python train.py --num_hidden_layers=14 --hidden_size=128 --num_attention_heads=4 --num_key_value_heads=4 --head_dim=32 --intermediate_size=512 --vocab_size=923 --hidden_act="gelu" --norm="layernorm" --norm_place="pre" --norm_eps=1e-05 --positions="rope" --rope_theta=10000.0 --rope_fraction=0.25 --qk_norm=false --attn_scale=0.177 --bias="all" --tie_word_embeddings=false --parallel_block=true --init="uniform" --init_std_qkv=0.0576 --init_std_o=0.0 --init_std_up=0.0576 --init_std_down=0.0 --optimizer="adam_variant" --learning_rate=0.00237 --beta1=0.9 --weight_decay=0.17 --lr_head=0.00898 --max_grad_norm=2.0 --warmup_steps=254 --schedule="wsd" --decay_fraction=0.412 --decay_shape="sqrt" --final_lr_fraction=0.0 --batch_tokens=32768 --max_seq_len=768 --doc_mask=true --train_tokens=150100000 --max_steps=4581 --dataset="wikipedia_en"
Each number is 128 + 32 x the weight over its row's rms, rounded and kept within 0 to 255. Layers, rows and columns count from 0. Numbers have three digits each. The size before them is the row's rms in percent of the matrix's.

# up: layer 7 MLP up, 512x128, rms 0.0894, rows 193-245, columns 0-127
# down: layer 7 MLP down (transposed), 512x128, rms 0.0746, rows 193-244, columns 0-127
up193 107:143166126082100193134111106132060130110135093078134150132124098159140138134113113100112126173134143158095150078144128106123089144155171097075134108046169116171097123155191079131118106115123138114106124113122158186127071138106141112154121102109147179180187160172119164082127177178113074119168111148156199157117093105181056107142151145154171094108106105087154127160142081110169083175149
down193 096:138179147124136126166150187090116132143116131097176155123100111188153057099108150128126165167126118078169168107091165145170233120075097164092164172123168107122066144095146115128142162142141165169126115168063118158135147102081122098130102121066101108116111073130091142128092142089131133185140081108095160092153109158101094167079196140122093137096160113082102111174141144141123141106145
up194 097:152157195118124132126115143116126115097094065077133127136112183060053151129150148095092184120153125130170125148130140117139156090055152100126087141156096063158109154089169134100097119167142182124073176132142118096143132118105070126098120157180176119160139123157122135143132151107150171074126121149070134171141077088161194160157116078106102091070111172090132157080162114114166122161140
down194 090:125141111166189121117099082151103144097128151134092063122148129137153131182091180121158038134144106104115114150138087144123086165137077135102094186132162195117109115147135153083112103108127104065175140087094152084162116092121160135148143126124146119062131120165113078175155126173100052169104140147159144164117136149150090150086107136164152162130120111172153188140126185111104157108037
up195 092:099138105113085142110107187141171094101158076166163178042116154077108069135073143160094151131111122115133190172132135111144113123114105125060140133165129191141130116176143069104153126098117094159142156131139114138157107096090164120100142076145122106139116114122175120142132070089165101141125179053073122130148176135127099143148150163151113155129203160150151108057135146152100157107059
down195 100:141120126098176153221101053089172172112075108137140183139167129113077180076143125148175117128168107159141112124138098155136152119195107129176094120128124140135229122097105146117120133116118143093137134120148084106128113139150094127087133157107045169108081129134094085160128134114143112072146150179176149134139079138085163144103151108123159166096072091106056116125136113148120139182138
up196 088:113110082099106170131116029132077092156140202110105170115083134149095124156152131111147138134120128138088108135179156073120099123114122079073159131148142117107126191152176080117144093104130095163155128117127146167109118129105127174108154193084144114145145148137164109152169200095079152109141129108141109177112176159095137159126116044106105150144143130088140085038099104100113173167094
down196 084:187104149138172093084112148128151133138155068112128082162108119137172125074032120116110065176136160126164176108106130143175111079121193155137118041145103175154167099109123107129108101115114161110100123106124130070158120116089216079150105179138110103127143118114112092136083097187139125138131144106162168094160098137134132129104116186136131098106095164125172152160196176129103154131136
up197 101:137070111106127131117108130124146173093171159089139186122142137102058106142118120084073151150143115149088163208094111092134136069121145118143119117130198119066116123149090179129114142131142140133132162154122159080152150129143143146062154139114131154081100182166166132047157062171159164177142141072158102114142056073132114170135150077112112139115118158135169110148116073157136160140080
down197 111:081049076167107154108157105086125146120166182147138194145133065162119159116130140117140134131084163101121074143143142133117158148123096136097214076106114125123091118137091110113065100076168183147096203128142141124126120161102100151177119102107109089199081111121110163117137178142108145154155101127181097166118129162125122133196094111092131118138188059116147114143101132181139161151118
up198 094:051144117122115178101155162175105113128154133123106202105076143127060081119123122106156120123131164152131131088130160134142120145126155147074135151131143097125120108106144064089163075101128098081121150121208182197138110114171157107153123061166116136082164103112167137133154155174103103112135168147149137143161142082133161104133190154092094122136076080087090103123050107110201127141118
down198 093:130066127116127189157107130092159139060152106142188114148132153189125126127144093092089132151093096120117119093180116089181168094056115143109142063114092160131039114135106183127132137116144162153164140119152144136115081111140153157193171126130139153138079073108120113110096144129129199112097147182152139107142133114168126208118071107112206123118117102131128086115126170132115075121168
up199 091:123168062099116115135092127158123168159073128083113096128111068145131128096145081089087136124124125127163100159128116134131167086108133097124094141120098158112120131100077132147160200167135114121159164163133125142107196187110102098136203163136129170106148153122188131096093121105139139138124131103134097163095082135129114156148119119242121156120155188084216098096104138118047139132079
down199 073:129114099116138115170074170142106161147139094186138122127171108138143085128114147150158158119162104115125160103185166093138093145099109122165116122183136181124068102101173132109109092081093200100121089132106144081114101131103127115188144122126177170103112139126125133126114118152171172109148142170117169154204111127126157139100193051060155094095065163061073172133152123102156104078110
up200 095:134133125141094160100096122126129123121061096151163118109108162139203091105014120109122147108146132109156113145109105121122182103180098138147131073150110126196091151129171132154179131148151095071157147049181156123220080145122177109158159143137149105122103098103102136131133098130121105117122113128188118110108201122112139202131126184142142134160138128104151077114117129153078113092179
down200 085:068125169117165133157173154148124143204140124128184102120103162127093149125124167114155137137118152115137133095080150144150185137122095126109169100113102129133118181136126078149119156108118126111111140169105145112083107103153157105189210165070079091110143058146100164073159125084146071148149200108124109090115130148154085080124087164152110160099101082091085125151115143219140098157089
up201 093:128148117114061139175097086133142130115128113163138151127123119058048094147100166127097116179069167155133091132082137121163110119107154142103069083134164148094124143167115110159091189103128193171163104146134160161177163088105154140089128044113140175139137097184214152105120141140127122132098143112121110106197118105118131101136100077128063109112167146125150086138075153123113131077149
down201 091:140110110137122164158166083086127136135102189149086111148113167089116129121095109111112111154156085125125136141102134060126146132192107127132107110182125197133057101076167111152133163129149134196177081190163144167104113166153083177145190177123144114132124119099109125127135091123133067087104107114125123117128054167083092138077164186123153159208096079136153125140093150097084138126130
up202 114:173112151102078130132058167156106093096131170119155148140106146121138122111116077150143137092096155093163133121139167132138210197116112111132098092126111117160097187132146155112105097153170099116166115068119179134206132110087137140141093144062144151099131134117141151103117106104116077136148091204140141117147149138160112072122093117138121102106119143206051058180142098131210138112125
down202 124:122200109086112134094102090165142094118111149137121084046137141110147180167115123115154159118113077079104131166138156125161105154094116091103104182159142077131118126143150131168159106145153169205180064151150165088107091118083158104149089082087190087148160157100132186165090118107127122113122103142140069158155164122154142072130131147142132141093127145129103189081142170127100096200116
up203 114:114178108105126125089097192175096109204121127098104134143120152113098144147140140109111109113058160109125089191191142150080181119137077142178056102091133203162102126132115136116116117112133171118097112135161138214162131122144066146127169102114108151111137116116153131087139086203131112085101126110158105169079126092101115114149104150112094126127133107117137179191138157214162119099142
down203 109:120102133108124098173153097039117135138207150169093154065134107142188108147070105131112145104119112107131134152084136131148082137108143180137168153134079119073154072167070105138125102108083112140119077139108191128197113065184146115165093148122120123075165131152122061098136154137112136123127131142109126097140130187182136088159115132187179115099136157170124167075168130137138166140112
up204 104:102132097108082129158076173143123119203132150101130147168114131091181146105132125161130169115153140124152141102161211109131148099095145133174112075100134087124113124144121126116191092173149111104052129101152126148132089163092053145097134156117142153076093140077108131076153139199103075099144137165098140126056118137151107219130156180094136093132160135152125133190092126144183106122128
down204 096:060148186163151178132131093037148075067113118131129158132108082090134135152135134095151093139090127116079103099112101108067148073133095109194161180155146133108138158169142132103132081093091151148181118114179141103166158140176095168149178134139144101121072133133096180120133121081203149133091116148169132106120158096165135181139172136142169070138136105134173117149108128085097112113149
up205 085:127085105109075160157116118174132107122137090122086193112180137118137162114165134116122141095129133103048068063120157131163129133083088123129180130020139115118149188160089159118089191136153170077112125131082145145178144115164078103151125124116135144160078118071169137150186136093106111150150064092111081138100149116153126152166197141122128154119136103130105110101085149158158152117159
down205 096:092153164110228072111124140127045171158124131106106115075115089088151143133182097186144101116121127082130206142136104163146091121152112085118129163119125144123127133168161091136130127082068120151173065108149093083122147122151116199151109113158150122098080118185118122128103123176111156132055167159132165113112111116164096094105068132149132165108197177154088144119148101138145126145126
up206 101:115147163119177135125127095176107130110171127057162102130137120149004109098148138121096094109151166146156132076071135113129096060123152134098087111145152131179113131091107116151135121134096193162140138099139129172132113162132108197110143133116155130165153155228123138100127134133163102178092119128200114144117076053091103138148108077106128097150107108149122190128163112147126094081122
down206 102:095157123144121125190137089156133139114101104097132154147102128086163126086125157151100116157126123205174097043093110071129042146092127085169129186116157092139088127101164131147142150095158119097121200133102178109155148091114119114204147128184098160095085089098126081185162172063107140112146104121119137104168172165157120172144097078124140114125136128170156078129100147111155130137140
up207 096:162127120106160132158096181165192158064112201103145154148119122086169140092128088115149093112095168115141105194099161135162185116117097093116165111157036140089120153186151140083109081123118100096140130133122179132102088149132166183158091141106152162056113104143120134139132161105125140127119125217084114096113121114160144087121138094040158161103150133146105081132144121100160096144127
down207 080:152105141133095112145160085115063147092115155113128124135122127156148126088118146156119167123154158113120107109192183198094117096130160070109081142121108155109071091149066166173108194144153162130102151108146070108119174151112152083162134117136134181061093144179127181187135139191117133147081095115126111101136129061130079101128116081072158130132148119165112191167059138129129159135139
up208 085:125157149138166160106070174194096147101115119103183105107160070154158115149086079118119118131163170086225172113129133180160155159138127148087075124169104124099103147084192067071112118116122131143090102127120166156084116128068160163101144078107159112094089120133105112158107173201100165140124124120133114107101171099136112107139131190110146104130174126116126142079112086179154115091128
down208 087:176130084108137172133130150143136177123106188093147134149152121146097144143112157067170161098120076085071102178205135143155100153095119110146179151103118116110212078152124138202097140123119094117141142134136097136156157065175074151138099129120177104109113083159126068091081105135134116061126148141177106168115107158104168170087140101073148124131166105125114112127117133107069117128196
up209 085:126205140133085096058079181150131125129113154082127095122189081116091142090104120134134129129116172130207159140173108134157093135160118141124078123086166163143130129067159082136176133083139103117179133087150122121141083114135121144184119135095078132131079104107142169139130148212161091142111087132185151182106148107127090090163108158068175102173120160157105133120077117149095094147104
down209 092:132105122106164154173128137087110129144163098164101140129128144112143131161173169117140130138147143113076167137110145046101114116102167124116166068140094103109077130165092081114112131112092176087129141182155127168183186112114128166153086178158180118152097141120069127104086159055112155120216118169126083073125070116076168140065122071137155114118116133172165117127165112115144161092107
up210 095:169110070081086158114089072066093135135114149143094107168066133111132136132144073163097149088127139118169093162127181051115145151147105112133154125161089062123123141173106168145127113152125110141206134110137107154158094096078175190079115142070128184151112111091146147135172070160152174123173128147080120130152133144137100132127134091079121155137132140084173126128089126185159163183116
down210 087:099192131156170128108126142171094102101101121102158133120123124144144051117137081138149134165147075113156121127166217111099163089060213125114145145101099126089099059159220153148180135069132120083065176137171140121119146194074159153088158146147129116076112097073126134137126135165134133145105126090164136110117094119107118196130125119100091124118122145131159126147149167093121142121114
up211 105:131107167109095120079083115164148175133144109091134127120148130154171106105124162066096127116188178140178142081130188095157153101092143087102147119112146073187118192087173131123095104157117098125110172088110106080151120153108099117124118115098144121171150179167173129119137179128147060174115119124120144148139199102098158108141163117150125123095183138093104095094218064156153088141088
down211 095:150090109110128123147198112028139126149142106078150113169112158163075085107162142132102157119157064146188051122119136084122080193144132127105157110117091167150162153116101126085158100112125191097106133134055169142097103094118091119117109180147112135117129078125155195122184121136157127138144129127157136124133115148183126141219129064134067142115174141163128092110151151122115137140133
up212 097:071153086113113132126158151130166113075172125108135095139094140141129126162152187148101164159197108123121182136166113069145140089088156121088159117171159078121119070129054110105192082105111103107119151122149150166134171155091125098121117088168172149079068106148156171178131124115111081151126162104122110143145154097121140151143179176150090078191159180063111102083136151078121130114130
down212 095:084151062120171088151145185112191133128145155169147129149083102125101134067186180115165129134088109087149111144092133180110075148135073150207160165137155110177119139126082127137116071106110111095155094122119099126145142166158141100127133142080098127107130175141135112146148147110040147116146164086077135098073175166217115082093133164119127141124148136127137076105117081114173114122149
up213 098:145087081110079125119106131144091145133131108068184110098089118129160111148127150102074145126196144098141174135157154122119151053098101145129099066218127131155110111172104184070198196182150118120113150098129157143123135179154107145040150174117171164119110079134166114097119131096132107100131155131149111155108119113086137143150215127158124145119114151106135146096124126181098146083142
down213 103:137061110132161132080094136170081174110139119088077104160180166125173122165130117143083127165140083174109176142078122133093139155104148145051173096132119144092147128094158137114093105135089137172098122121135130180125143127120129199143183141153157156146090090105134077126143133166130101119078129152090162081201108154095098099193119216083141105130068179114139092156146109093130128135135
up214 108:112099169086113132122172110126083077127136110110169104134154128190172173118080113185080082123165133146131172119173137129156099151135116167138101096083181112151098103197142089123143082145152109117117141144174129202156112133112110134188109063168175132158165137149116138083113193140120141111070124161123139125130153123077111092142147178102092112214097109124086133161078137192092105127166
down214 107:125134132148111155140142069170141113165193114142128132120135135141156154157111147180132091115124161133126108149131150149146080149047154168095174115138171129123169104158108087184093137141116108137109086192028140159154112073152161138150079091126154170067066133097113087149089159124123111167101117075148140149117152146138146096065105081084217098146140107138106142138127078123149133084071
up215 115:121191146140106126146176183066077110203070148136116097124167122155135102179077170170118200078125135112121164083128197094141110107152124151109103082124090134139094145115136150126202152088154145067183141119147114121106040097072098114111169098146160153145110139135160113151155135119124090120188114114175104174123134128142131134157137083131128103128134152152149121096064100157185103124152
down215 119:100109209083104127095080129170128092143123186107107093180183199075132147134125077109101114116107154168160144117125131158067091108127159165156132175100158120128129067150131112115106083129172117170123084147143165124158096148098148118062099077114135146150138108097161088126151105170063139203084116130137139095175157173115126154132107133176099102153145145130166139128106156111144175038110
up216 092:116110163115143069153082133102145176114123155196162094152131135126185124164085105116107119110136160087166081106147119068171109100179077126165080132187084121166083148037139080120145136154131068117183157101139131142144108188094104090126148136187158106072152076103141138131158152174146128201140137148112117152107172110081132186105122111142141132111120129138105106172161122157142070096142
down216 087:120079135152138196153166145123134067135154138101108094177124104050144150097161103104110101124118113113134125149133098116131131112136131131121155136078150081080105121153082167121120150065179159091098132136149109163073142069141132131116143141186093176113130102153154117169122156122167116091139104122133166073159152143172179149111120053094140172146162092031133135081106137211163166148186
up217 098:078153111107140072073112141088158067165174135126113112075113176109105155100127160145126158079085137142120118103110166118121139174106148104184140126142146047143105152068126073120176124125133107114080126107131194161124110139072135154146115107098142168114140116132211145153097079087145052186161152149150119153119130092124176100139131112194113124116155168200069099151173101102144142127143
down217 108:153032168101159099125146148113125125126131097094067139129168121196133129159184149055131136054069118114102138155162105183180094127120150108199146098089176127091107125143153144167103151155163110057119140127077120170130098084092107184130156118169139142150077136133142156127137151135110149121108090106115119117111192121137140131092143128113122105183138128093142134102040126114177123183093
up218 100:166164144116125106109107143124089123080112129136149118124176102132079149115094109103079145128174119133110160151200134073188140112060121144098150104129073048170129098128158075113158168119177091124158182113129120088101065087062120166116146159174160135185149100137161134177150114146112120096072131121095133168126196146079144139160159112204129111122086114206135120114125139136153107106116
down218 101:144079184154106163136115123129132152119113095172121113135088149134111122103158158125147150136110095165156149097169136153111089154138082084121108128096212152125100165120099151147085146123105211145203135076052100110145105124059095121120120163113128100105096142151123149117171152109156113111163147108149118175127107119079113193194113090181103085084087144159149080169117139174107202164084
up219 086:100096181141123135085104071156121096084107168105142166089134143120122069072129097117128179103093156114131090183141123184125149094113117108078078107139087194090148146192186105129146162145135081109123143124126177134088131108119087114150176168156118120071121189139166129175148152088141086162160176065144108143166144118109080131145094116150109143147167112148151120112138115083047165187110
down219 069:142117126120156132109100123074181078102149131191168147141147168132131152124208121160135134144135096109126144125122163134093154130170195137161204129099112117157125125049093114150165136180113168143136090130112066109143179107073131160090092071084108053168171142149191075149079153085114129091100140129133127119138122104107173102121062102129143168054104080152112123140108153129114116106148
up220 090:158084090124106175133129115101053116104170063121187132151119094114129117098122062116114067137114176110134144171079151130167078051109202088104114134159140100175124080125178091099090108129139067122071168127162105137148099064172111192140135155105191114111156177108106126100163121177136107139129161097136098136111146135139181118168105114156140078116095182141143133160112137099136131142135
down220 101:073161132117149094130135149177145140132092129105093104128130150154124145183119214152125132101120146109108129116134117113078082158087147158149171115093155145114199179157106129161157154093139125177113073163068174117132131190176117160097158133132128107081064085105112096136086167102062126131129082165168158106149156102074099139129174120096116128166184094110106139077093077199112156104096
up221 112:142111133087095123135173166117106137065038052130129152153112146109152130132124167152107138087097127162177123132147135140122164167124162120143128105083148140179106144159147165118104131124145149101060146095164132130129097069083143130148085171100168135128109107110074127031146174124148099184181157128086132114063126141097110189167131131132114119173127097211129129127174089126166093147187
down221 113:086098150123141080150166105090098164155111167165133075145130172067143098097147083128126095179202091156130115145124113169145129157138103096144109146076092099080163174097080080167152119136101181087162107117179115191128106141151087098120133110087126190106084153178094082115126152121146165144149120106114167131130126186187104103135064120117137085188154148127134098160136175165069118139127
up222 091:096130146116128135084110174105160178095129159109153061118157101158181190107150081124144119168096174129139080103121110209134135118120152156186122117078113144111113114123133112113152093155123158104088130119157106099119138119095080110123093074138136162079082234136160129137145161101149076187134132139143110142088135096177112145158094150146139091131123129050170090129152126118128072225151
down222 078:158101141142142067157164096082090165117080108135095204191136155169116092122079107076116146078154146180093127085172101086101174153142116126090060178175101092096113123182107159149177132141151115100134070105136124133149154162167133140076174121135153164161131089100169141120101099100143180106086146111152130081160120074132092155068136145153120165146126169101132152111106157099087155158104
up223 095:133142086146108142118083075159122098137132109162140140164087120082105131107159176116138143081136127110175124112108092094172185053155129098103162167136106074155122117162139079088195071105128145095105128098110177187202119134094143135073146136093146177113078178141086143113113095177161131113145133208145121133132100124126076082145166130126113123142157165104103114213143112087171123091102
down223 089:123195122112150137139149147150138137155130142091166130087139149073164113119057141104115159097177150161093138096112143142062126168167145107140083165151134163123154115166181120125157109139074065141120111133189111128101155098140155129103044078192125096078117107097156085128154152103126105130053110115135163097144192137089121140096128184146164116114097179127147149077118171096053173100108
up224 112:113135096088074146142140148152083117155089188218057114141132105099115110143110094141121145090151139128181140171150154123145112125099136175097071100119119156130110174169117104146082155073159147167062090181171140144173125035095084171143127180160131125068113088139140143156177115161119111139157128138122150107147129081101133144137107128092068111179116131125112125185083076173122138101119
down224 120:044127087145058175110124135133150151137094160166146125130135115150105101091116130164126125139178172165150108095180129134089135129087083115152138177149122177153087198141095189114139133106128150147146079162161084048164106122140107124150139188054158101136098123146170146088174138156105116157104144086132075141091148120109172103198122136120057127145075108112129136086105083140134110159174
up225 112:107099083114127171108131190097117147144150140097101144127081142121138138128102094105099148141122124092179121095135157108132136103128146127115051123093149163137105151079110151193110126157138172143062140143125154141186114112028132091119153073074118140108163136131167161117138076171163151087119170145151090148090110106189068115145150117120113101079119173225126079178176119132178123157164
down225 122:113158097066162121174112105148083128158154102093123127181141142149137133119110090152082128108160120132136114091190150122178147098088110179115153124110199105119079123169113138137148165143157097097088147100110158115107161146104101055211140107105107145111108082141085164179161160145150117154077090161130163075144127109098177093168160117149159087164141108140129155126090067153166028145157
up226 102:138202063129080181059096149155118104123138137147099134096100119160080141127157113088105163170160165100144151150154098092157166136141149079056139098104095183114121130163136084150140090145142109119153122158207162170097163156146116148166140120107122140101116065100160133105119125130091164074110096101191134142120147105127092154156118100112098118184164113116187140073086183152183125077087
down226 101:107094214136163124134121128131199095150139169137138104164100106130104159142123145105139167137096139152154099113110067088095133170165134162101164107164108168063097149153105066191093111123118119156119146095120120105126143094148153107117128169096134126082110072139100055120052147143161154135104108042104156185111138096091143140106149089129147099180109164093133132172176215127107118163149
up227 105:119128198093092150160088127122165089094144118044104138149148106086105149143168082149094145133100147107146067180133126087119119117121128138176137173135134115078106165111129073112041126157121102130142131122132138143122186138174187148188134128060100148110139081162121154126134140087135156057152078152095101128141116121182181118163157144082120143097147168102140156061163159190146084146107
down227 102:149166175127121167111102092126125146122164146131124116115156167153148166091082103067144132123120108099179144162147200082142141121060082103066087096174138129106130119135058166104139144129100158145131119086109148092097109150106168116179146077135174123165168090100109096162123164138163192142087061159110167148168163097180097201130133147113134096091105102113126132157085089145149167076079
up228 107:140114101120098142086067113123110151032059137182150130111138112179119109135108109094139138114114159097146132174127103103162159133185095149142096134130154192089118135134111069121053100133115090066118156162206200153145146152110116117144113097165150119128102105142154131211139154149136124149142137098134093133135148090103085121163096139073148133174096092153231115107098106150125085137131
down228 112:155113128099068120123152122167140148114041131125119143162148145122200148129172099112141091125149113094077107177098116123084104141122150188072107105109134082150108111158135069162151132127109052122092215177151114133122083134114157114137164094122153125124103141130160146188151117181099150144130181095145109061080142179096181118097069120138137157117065131159192138132139119104084145120175
up229 091:133114142088111116102100139183081133134134136097165087178126088132107150042086163070132078142139140146150165121117085093125152110114104134097119146149138131076138171128167070129195156160120090098137154084148143095119097068085126147179194135166097132145136155169139117149110192137172076156132138178152122066117087096147109160151161193096122136166107152130142140153190079156104126143059
down229 097:147141101184166170174134107086125110109061125100113134155093151136111135210076120168120180100091116153118129139106107127091073113149136146126122100140112156164098115098136160146156098140173137145102152155078102118155176143147068151095055139098069153075122114096167139111112090181125151191077107091069150181136173112073179145069113074134144115105162160163142122112146117145177139163160
up230 097:122089079112151180140084122089145147101164098085146115105146146179126052104119105102097095136072125114138094148121149128150082078101135090132157159189166118080124140142155196146110179151158098119137136087161124198154108129095205140119155159112148149136120146125091160043166098128108046111167141148148104078112098152159087159129174095098100115134100130177147070145135152064127131119113
down230 108:118134155101171126122167087159146101125146125114112091064138148131167126177076169109072159115079150121108129106120193099156159171133126130183123144143142155088098164170118110132162146175126102150099146124146113084180124119120092134185131143136128137080043120109137112145100078107084166186095086162076134158166158145071104200069144134114082156098106139124103116142141102062114214111111
up231 104:079170132140074140077058112218156137077112138097136196119105131185138132102143163113107152130113129146180111114128065047159167100145140137077094151157138153088109147178115064105079098119132101106164178163168162106131150100054130113157151142059145132142110130163124140129117144153152096154095089133167114118132159115103135118137102191124122127164147156189097085107143093143150100116080
down231 127:136144160101083093150135106136157177093134116087097162157097190139095143090100152121141138127109084149167124128147094090107116173138042189104107152098154081162080144105150104167120112136187147082147162107137115157118144091127142090103089133132125054151120149110165123212154094116177055125185125112165169168128108134087135038103110150157160162160159117162112134116124105172138146079153
up232 107:091077142123104166089074128116087080127114113079147115133131177084166166100071121174110101102137119074128095132113178122135172072163104123168080111116124180115112117136088106101104112116121155143169116171093112192171159161122159170125203136070145152099162115144183161139124083164154155096142120106105101138092107096130185121141156096173190108116173145111136140101204154151055121151139
down232 111:105145176116199166142119133153180152087132166101101129169115133136222139154225121116123096076141119175123129159124098127118087122137156093082115110122093135134131119156149120143140138101129076130116118151146131124116079095164163134085081090181097141169141135113090048116139041145078175083106074134077118123186162173147127104140143136095130125129111076163135114176122170085155133092096
up233 102:125123094112104134146108179153121115097075131113074100122161158159112141138113102134112159054133151147094126088067158079197160137112097171163072115074122145203113149086082106141172090137140146145182141175164147126177089115102084141130101176063135165206123181119161134089124145106137040113122142128127146154102143119074081123133125145134137127156131127159164108194152126152120120187135
down233 113:147160096146090080169181194096118152083119099156180150165115141054122140126099190092166086229134173106119154100121154131166127127113108103179160128131132137147053157094147124065092149109125181085133080158160176145160070125122130160089135116107170115125132127145174110146133154116138055114136137123098092126140188076091105091156113133090097080133150141101087121117131124141157136123167
up234 111:205232108120145140148135138153130131123046125128156148070121188075112143117099161093105138137072126134163092199165119137177140159167087104148152085142066084151096144139130088101126098128167127102101140084108093100100103116138100156151127151103143160209141105143171143145160105119138149176132126135124150157129036108115087091176152104102124125183150135116137123140077093136110114080114
down234 110:123139137150084120137122152127175162141172108119068088149147122107162065136239133116158123133137138102072141147094147127124093122144135139208091150147160115104092212164136141129113118171193100167114152059150118120149111122123113158137182116199120116147140122083157179121102112127110153143122104130110081105165131104100106080091081093127182121106200081129121097123151091097054144108138
up235 107:191220120120130161109052214121191149131138142104121158082102153135082105146085130080114092115041155161149103116163117156156108087088138120146133114188115171133111104082174114143101086113136170116124135105131131120128095113139169195105151122141102144125148107114185135125124131069146104079117153167204134118106107097183145121152118119095108119132118139186078119115089096150164108130184
down235 096:103138124169141106130181125134131129174170100110077173106146133090095141063165069171178128112085141110154108152113139144113071180132154119119167169143071082153159131151190127107083126122119137147126025107086117139131159111130157103031071117106137114122190126139110102105108102117080161146137113097125137141127187222089158149165157117141164139093123124166088114117101132126180121148140
up236 090:132204150172095131081101104122164111135110064086152122081195095167160130129096140109104120169079193160131088145104125094131131139131113115140116113145094086135095067106131097131051083163128085106132116147116168211129120178162144107112184103139127115140160183163135130108160174130159139102183105129152153135091160109108160092160112137121104129125196148163144091046145109166114118133062
down236 091:127092187122111121135187145090100109104113124110151160127086137178116147143133163133083133163145081097136107127069127100107134117122161111120106172136128149115174191120087155200168086096127065141138096126146142086135110113158156135169179035087095128187105110117122124143115103086141140108105184131151141110108132129165096154038108145113159159195165166133072155078175115143082084131180
up237 097:138140167118122144159145046131109110165120092090144089126134142199185132141112119084116106141169195093154149109154125144126112160088111161085111129138192148168125116110181141151133020112176128094146148108119107140094066045105065072137110124126152129199128156166113123170171190116086111114120126135124124157139188114138095107168102185141108088147076133099150135115093117118128107114109
down237 091:161127130123130098144108104092120128103127122120138112153143142082090127126148109191139084124157080166124126147204150129154101127167152116150111122132155135104086089110089190150135126119074110119095124207172129135124104134138141103131126077111218166127184123139141142147127201136067052136140122146130088117057115160100118124137149100086140154136190173171077089117133061030164130160133
up238 092:091126083129128134130151219105149122071131170121089072092171122122143145095139081180093173090097136147149163143079146115145169167116189173131094107128161185165105078085106117108159130166177154080148179086179129108123104234113096072134154154094147147148093084161141145131123145105162125169123152136159151125101114103146160151146136141124094065092164097109150128155119090109098103143095
down238 090:081092117133104089111099146141199072121126138152160161213118110117096144120150138184147105131137100154131181162161090092113139132170114133119125151123110096090115139110142134140095141065116109100147053094113112127153111072163104138101123117169113136120205146089150113173124135089126104112138174165127052129138130098140135078085147222145190139161147122081124131109147029144142125138187
up239 100:135129219100125094180109090120107153096110202107134127117146150145136129086087123128135080119125147095193115099146165152128152131170114166155061107066123062153099134080057126136085117152154159135126141161090098100189100062089083159133102149122094171163140164113152156168159137131101148177151128125157094137133122110075130111161120138085137124159149150165181175117049145095137112157173
down239 092:110123145166116125104096144178092095129096143101062198170142108144079144097168166170156170117092078155134194120136142112069100132167118116132077171141178081169099156111097130137103116143117142111146164097157099098121176077186132145202134107142151120107053137066136084085120136131135109128103109097105126110157099091148131188078187122175138134093101174158114125096136128161089163166166
up240 111:129174087124147115122185092095138109132112170083111136092227110103149147049118050204117095154104131134051168123108130113140155142114138199130105147178110112090100132158109106149142195159146160110109159177071083119133040066111109144163133126095147162126146139127125143145138155105138080125177103194145104142109119100115117174154159107071143130123135135109114104121148093140107113149152
down240 106:128077176105151141103129161118104111095148192138104079146123114093104099089097160166170141110167142169098127107119124115129112101142170135117134130128154162124136046100173131120167143120123170078108165141100119146154145135140144135135153099099121086079129161094078077117176137044083104156099198066182123082194095151165112075150128088144117129146137149149146112156092075187196185154122
up241 102:169152087112129104101068105105116170109115195140109097088204146160138133111123159068143077195153136121091160121116153103169122124179124149158171137180155128091107112093204107119171092141194081092131159075136135121137131046126146144135110082102135128127108103141174132136123128123089051082123114201174104140121156096168108144155140159111115147144087170190112111126108133118129072112145
down241 101:111082169125117120106054138105126095095145113109101135132070190112176152135079128163166168086069127129124124147116109143143164065133171116110137112094093152098151149099094158078123153110071127155079112133094123174128098064128089111150104117167185101108177175139140148170080181176122115156129153127103204153166130130180103091168101105106132064109181146090161160130153154118167134163171
up242 106:096077131121075125174084105133099087105135178153121138143089150150155120081135079125124194100090117111168128187059144142136135093064131164169131124141081123108097148220131116117129126107182103098117149137146199111155128127090165129127171097130176161075119126117157143123098160105123065094158139173190135104133130128184145139129168148112055136137132167110102049153131121129145112193094
down242 109:166177100135094084081095185124144135147146142148126148124150139117118161141104110040150184156117155135121164133210157146145140159130104169107104086089162171157123166083180116102137126111112174115108161101132075106133067137110128145094126133110090160142083132077144100077136125073125119149092079106124127109117092139168117107138073095169141127166154072156134237114194109100097123137181
up243 102:103106075085141148121143071160174110069128173155177071149142186149089105087110123122091093184162117100139125157126124152149138083148099171060144131166171164124106093111093133095117124142178199122125124103131099187149137138139103097161151093171129158191076071185124143112150126110112069148112148122177117097150101104103110100152172125111154138177134085108207159129156125122117116061104
down243 110:079103135145154202111094167064148119142144065098122124133102066104139163130120118105152164071112104138088148084101140106155091181088118154162164150136126183106121130137122083153133089146114126178132110088048046120121134159166112153099078134184136111059149153153151088134147100116090144145115152151123122118120138205137148135133086152083153130161164208197104127114154156119182123129134
up244 098:118143105113139132203056111118082151118099204100123074112109068168115149084122104138102105110134141122203126123116156111133175103129148093120117134166121123104094154115108080120181177141141095121167138075177159157207152143070139109095151134176161160137101124160121123142151101120158075135099170145217118128123164141156121109154180102124144070099074144136210111159107162132097104134148
down244 098:077148171117082149098181118175096108119105130141137164164115128024138177102089163152149121116175136174130113115147115123094142183121115120158037120039150113145118124113125122149137128115119123176126136156176145153109089171135142121152160099095103107168178174043152158113151122113149146138063160070073184115112172086123108154113103097122154131177121092122082113126170094126112155151143
up245 096:104107087112112120090130185117133153102096138135147122125074184120094094170160144124113185128132103097086129159151159131122159122107169084058134129202170066126134097120090139039163152177168145074161130139115140162159109152122093134124087113125189133088107100119113119141155144168087115173179138132129090135076104112168204100154181131143134138160141148129055097108057138138178107108099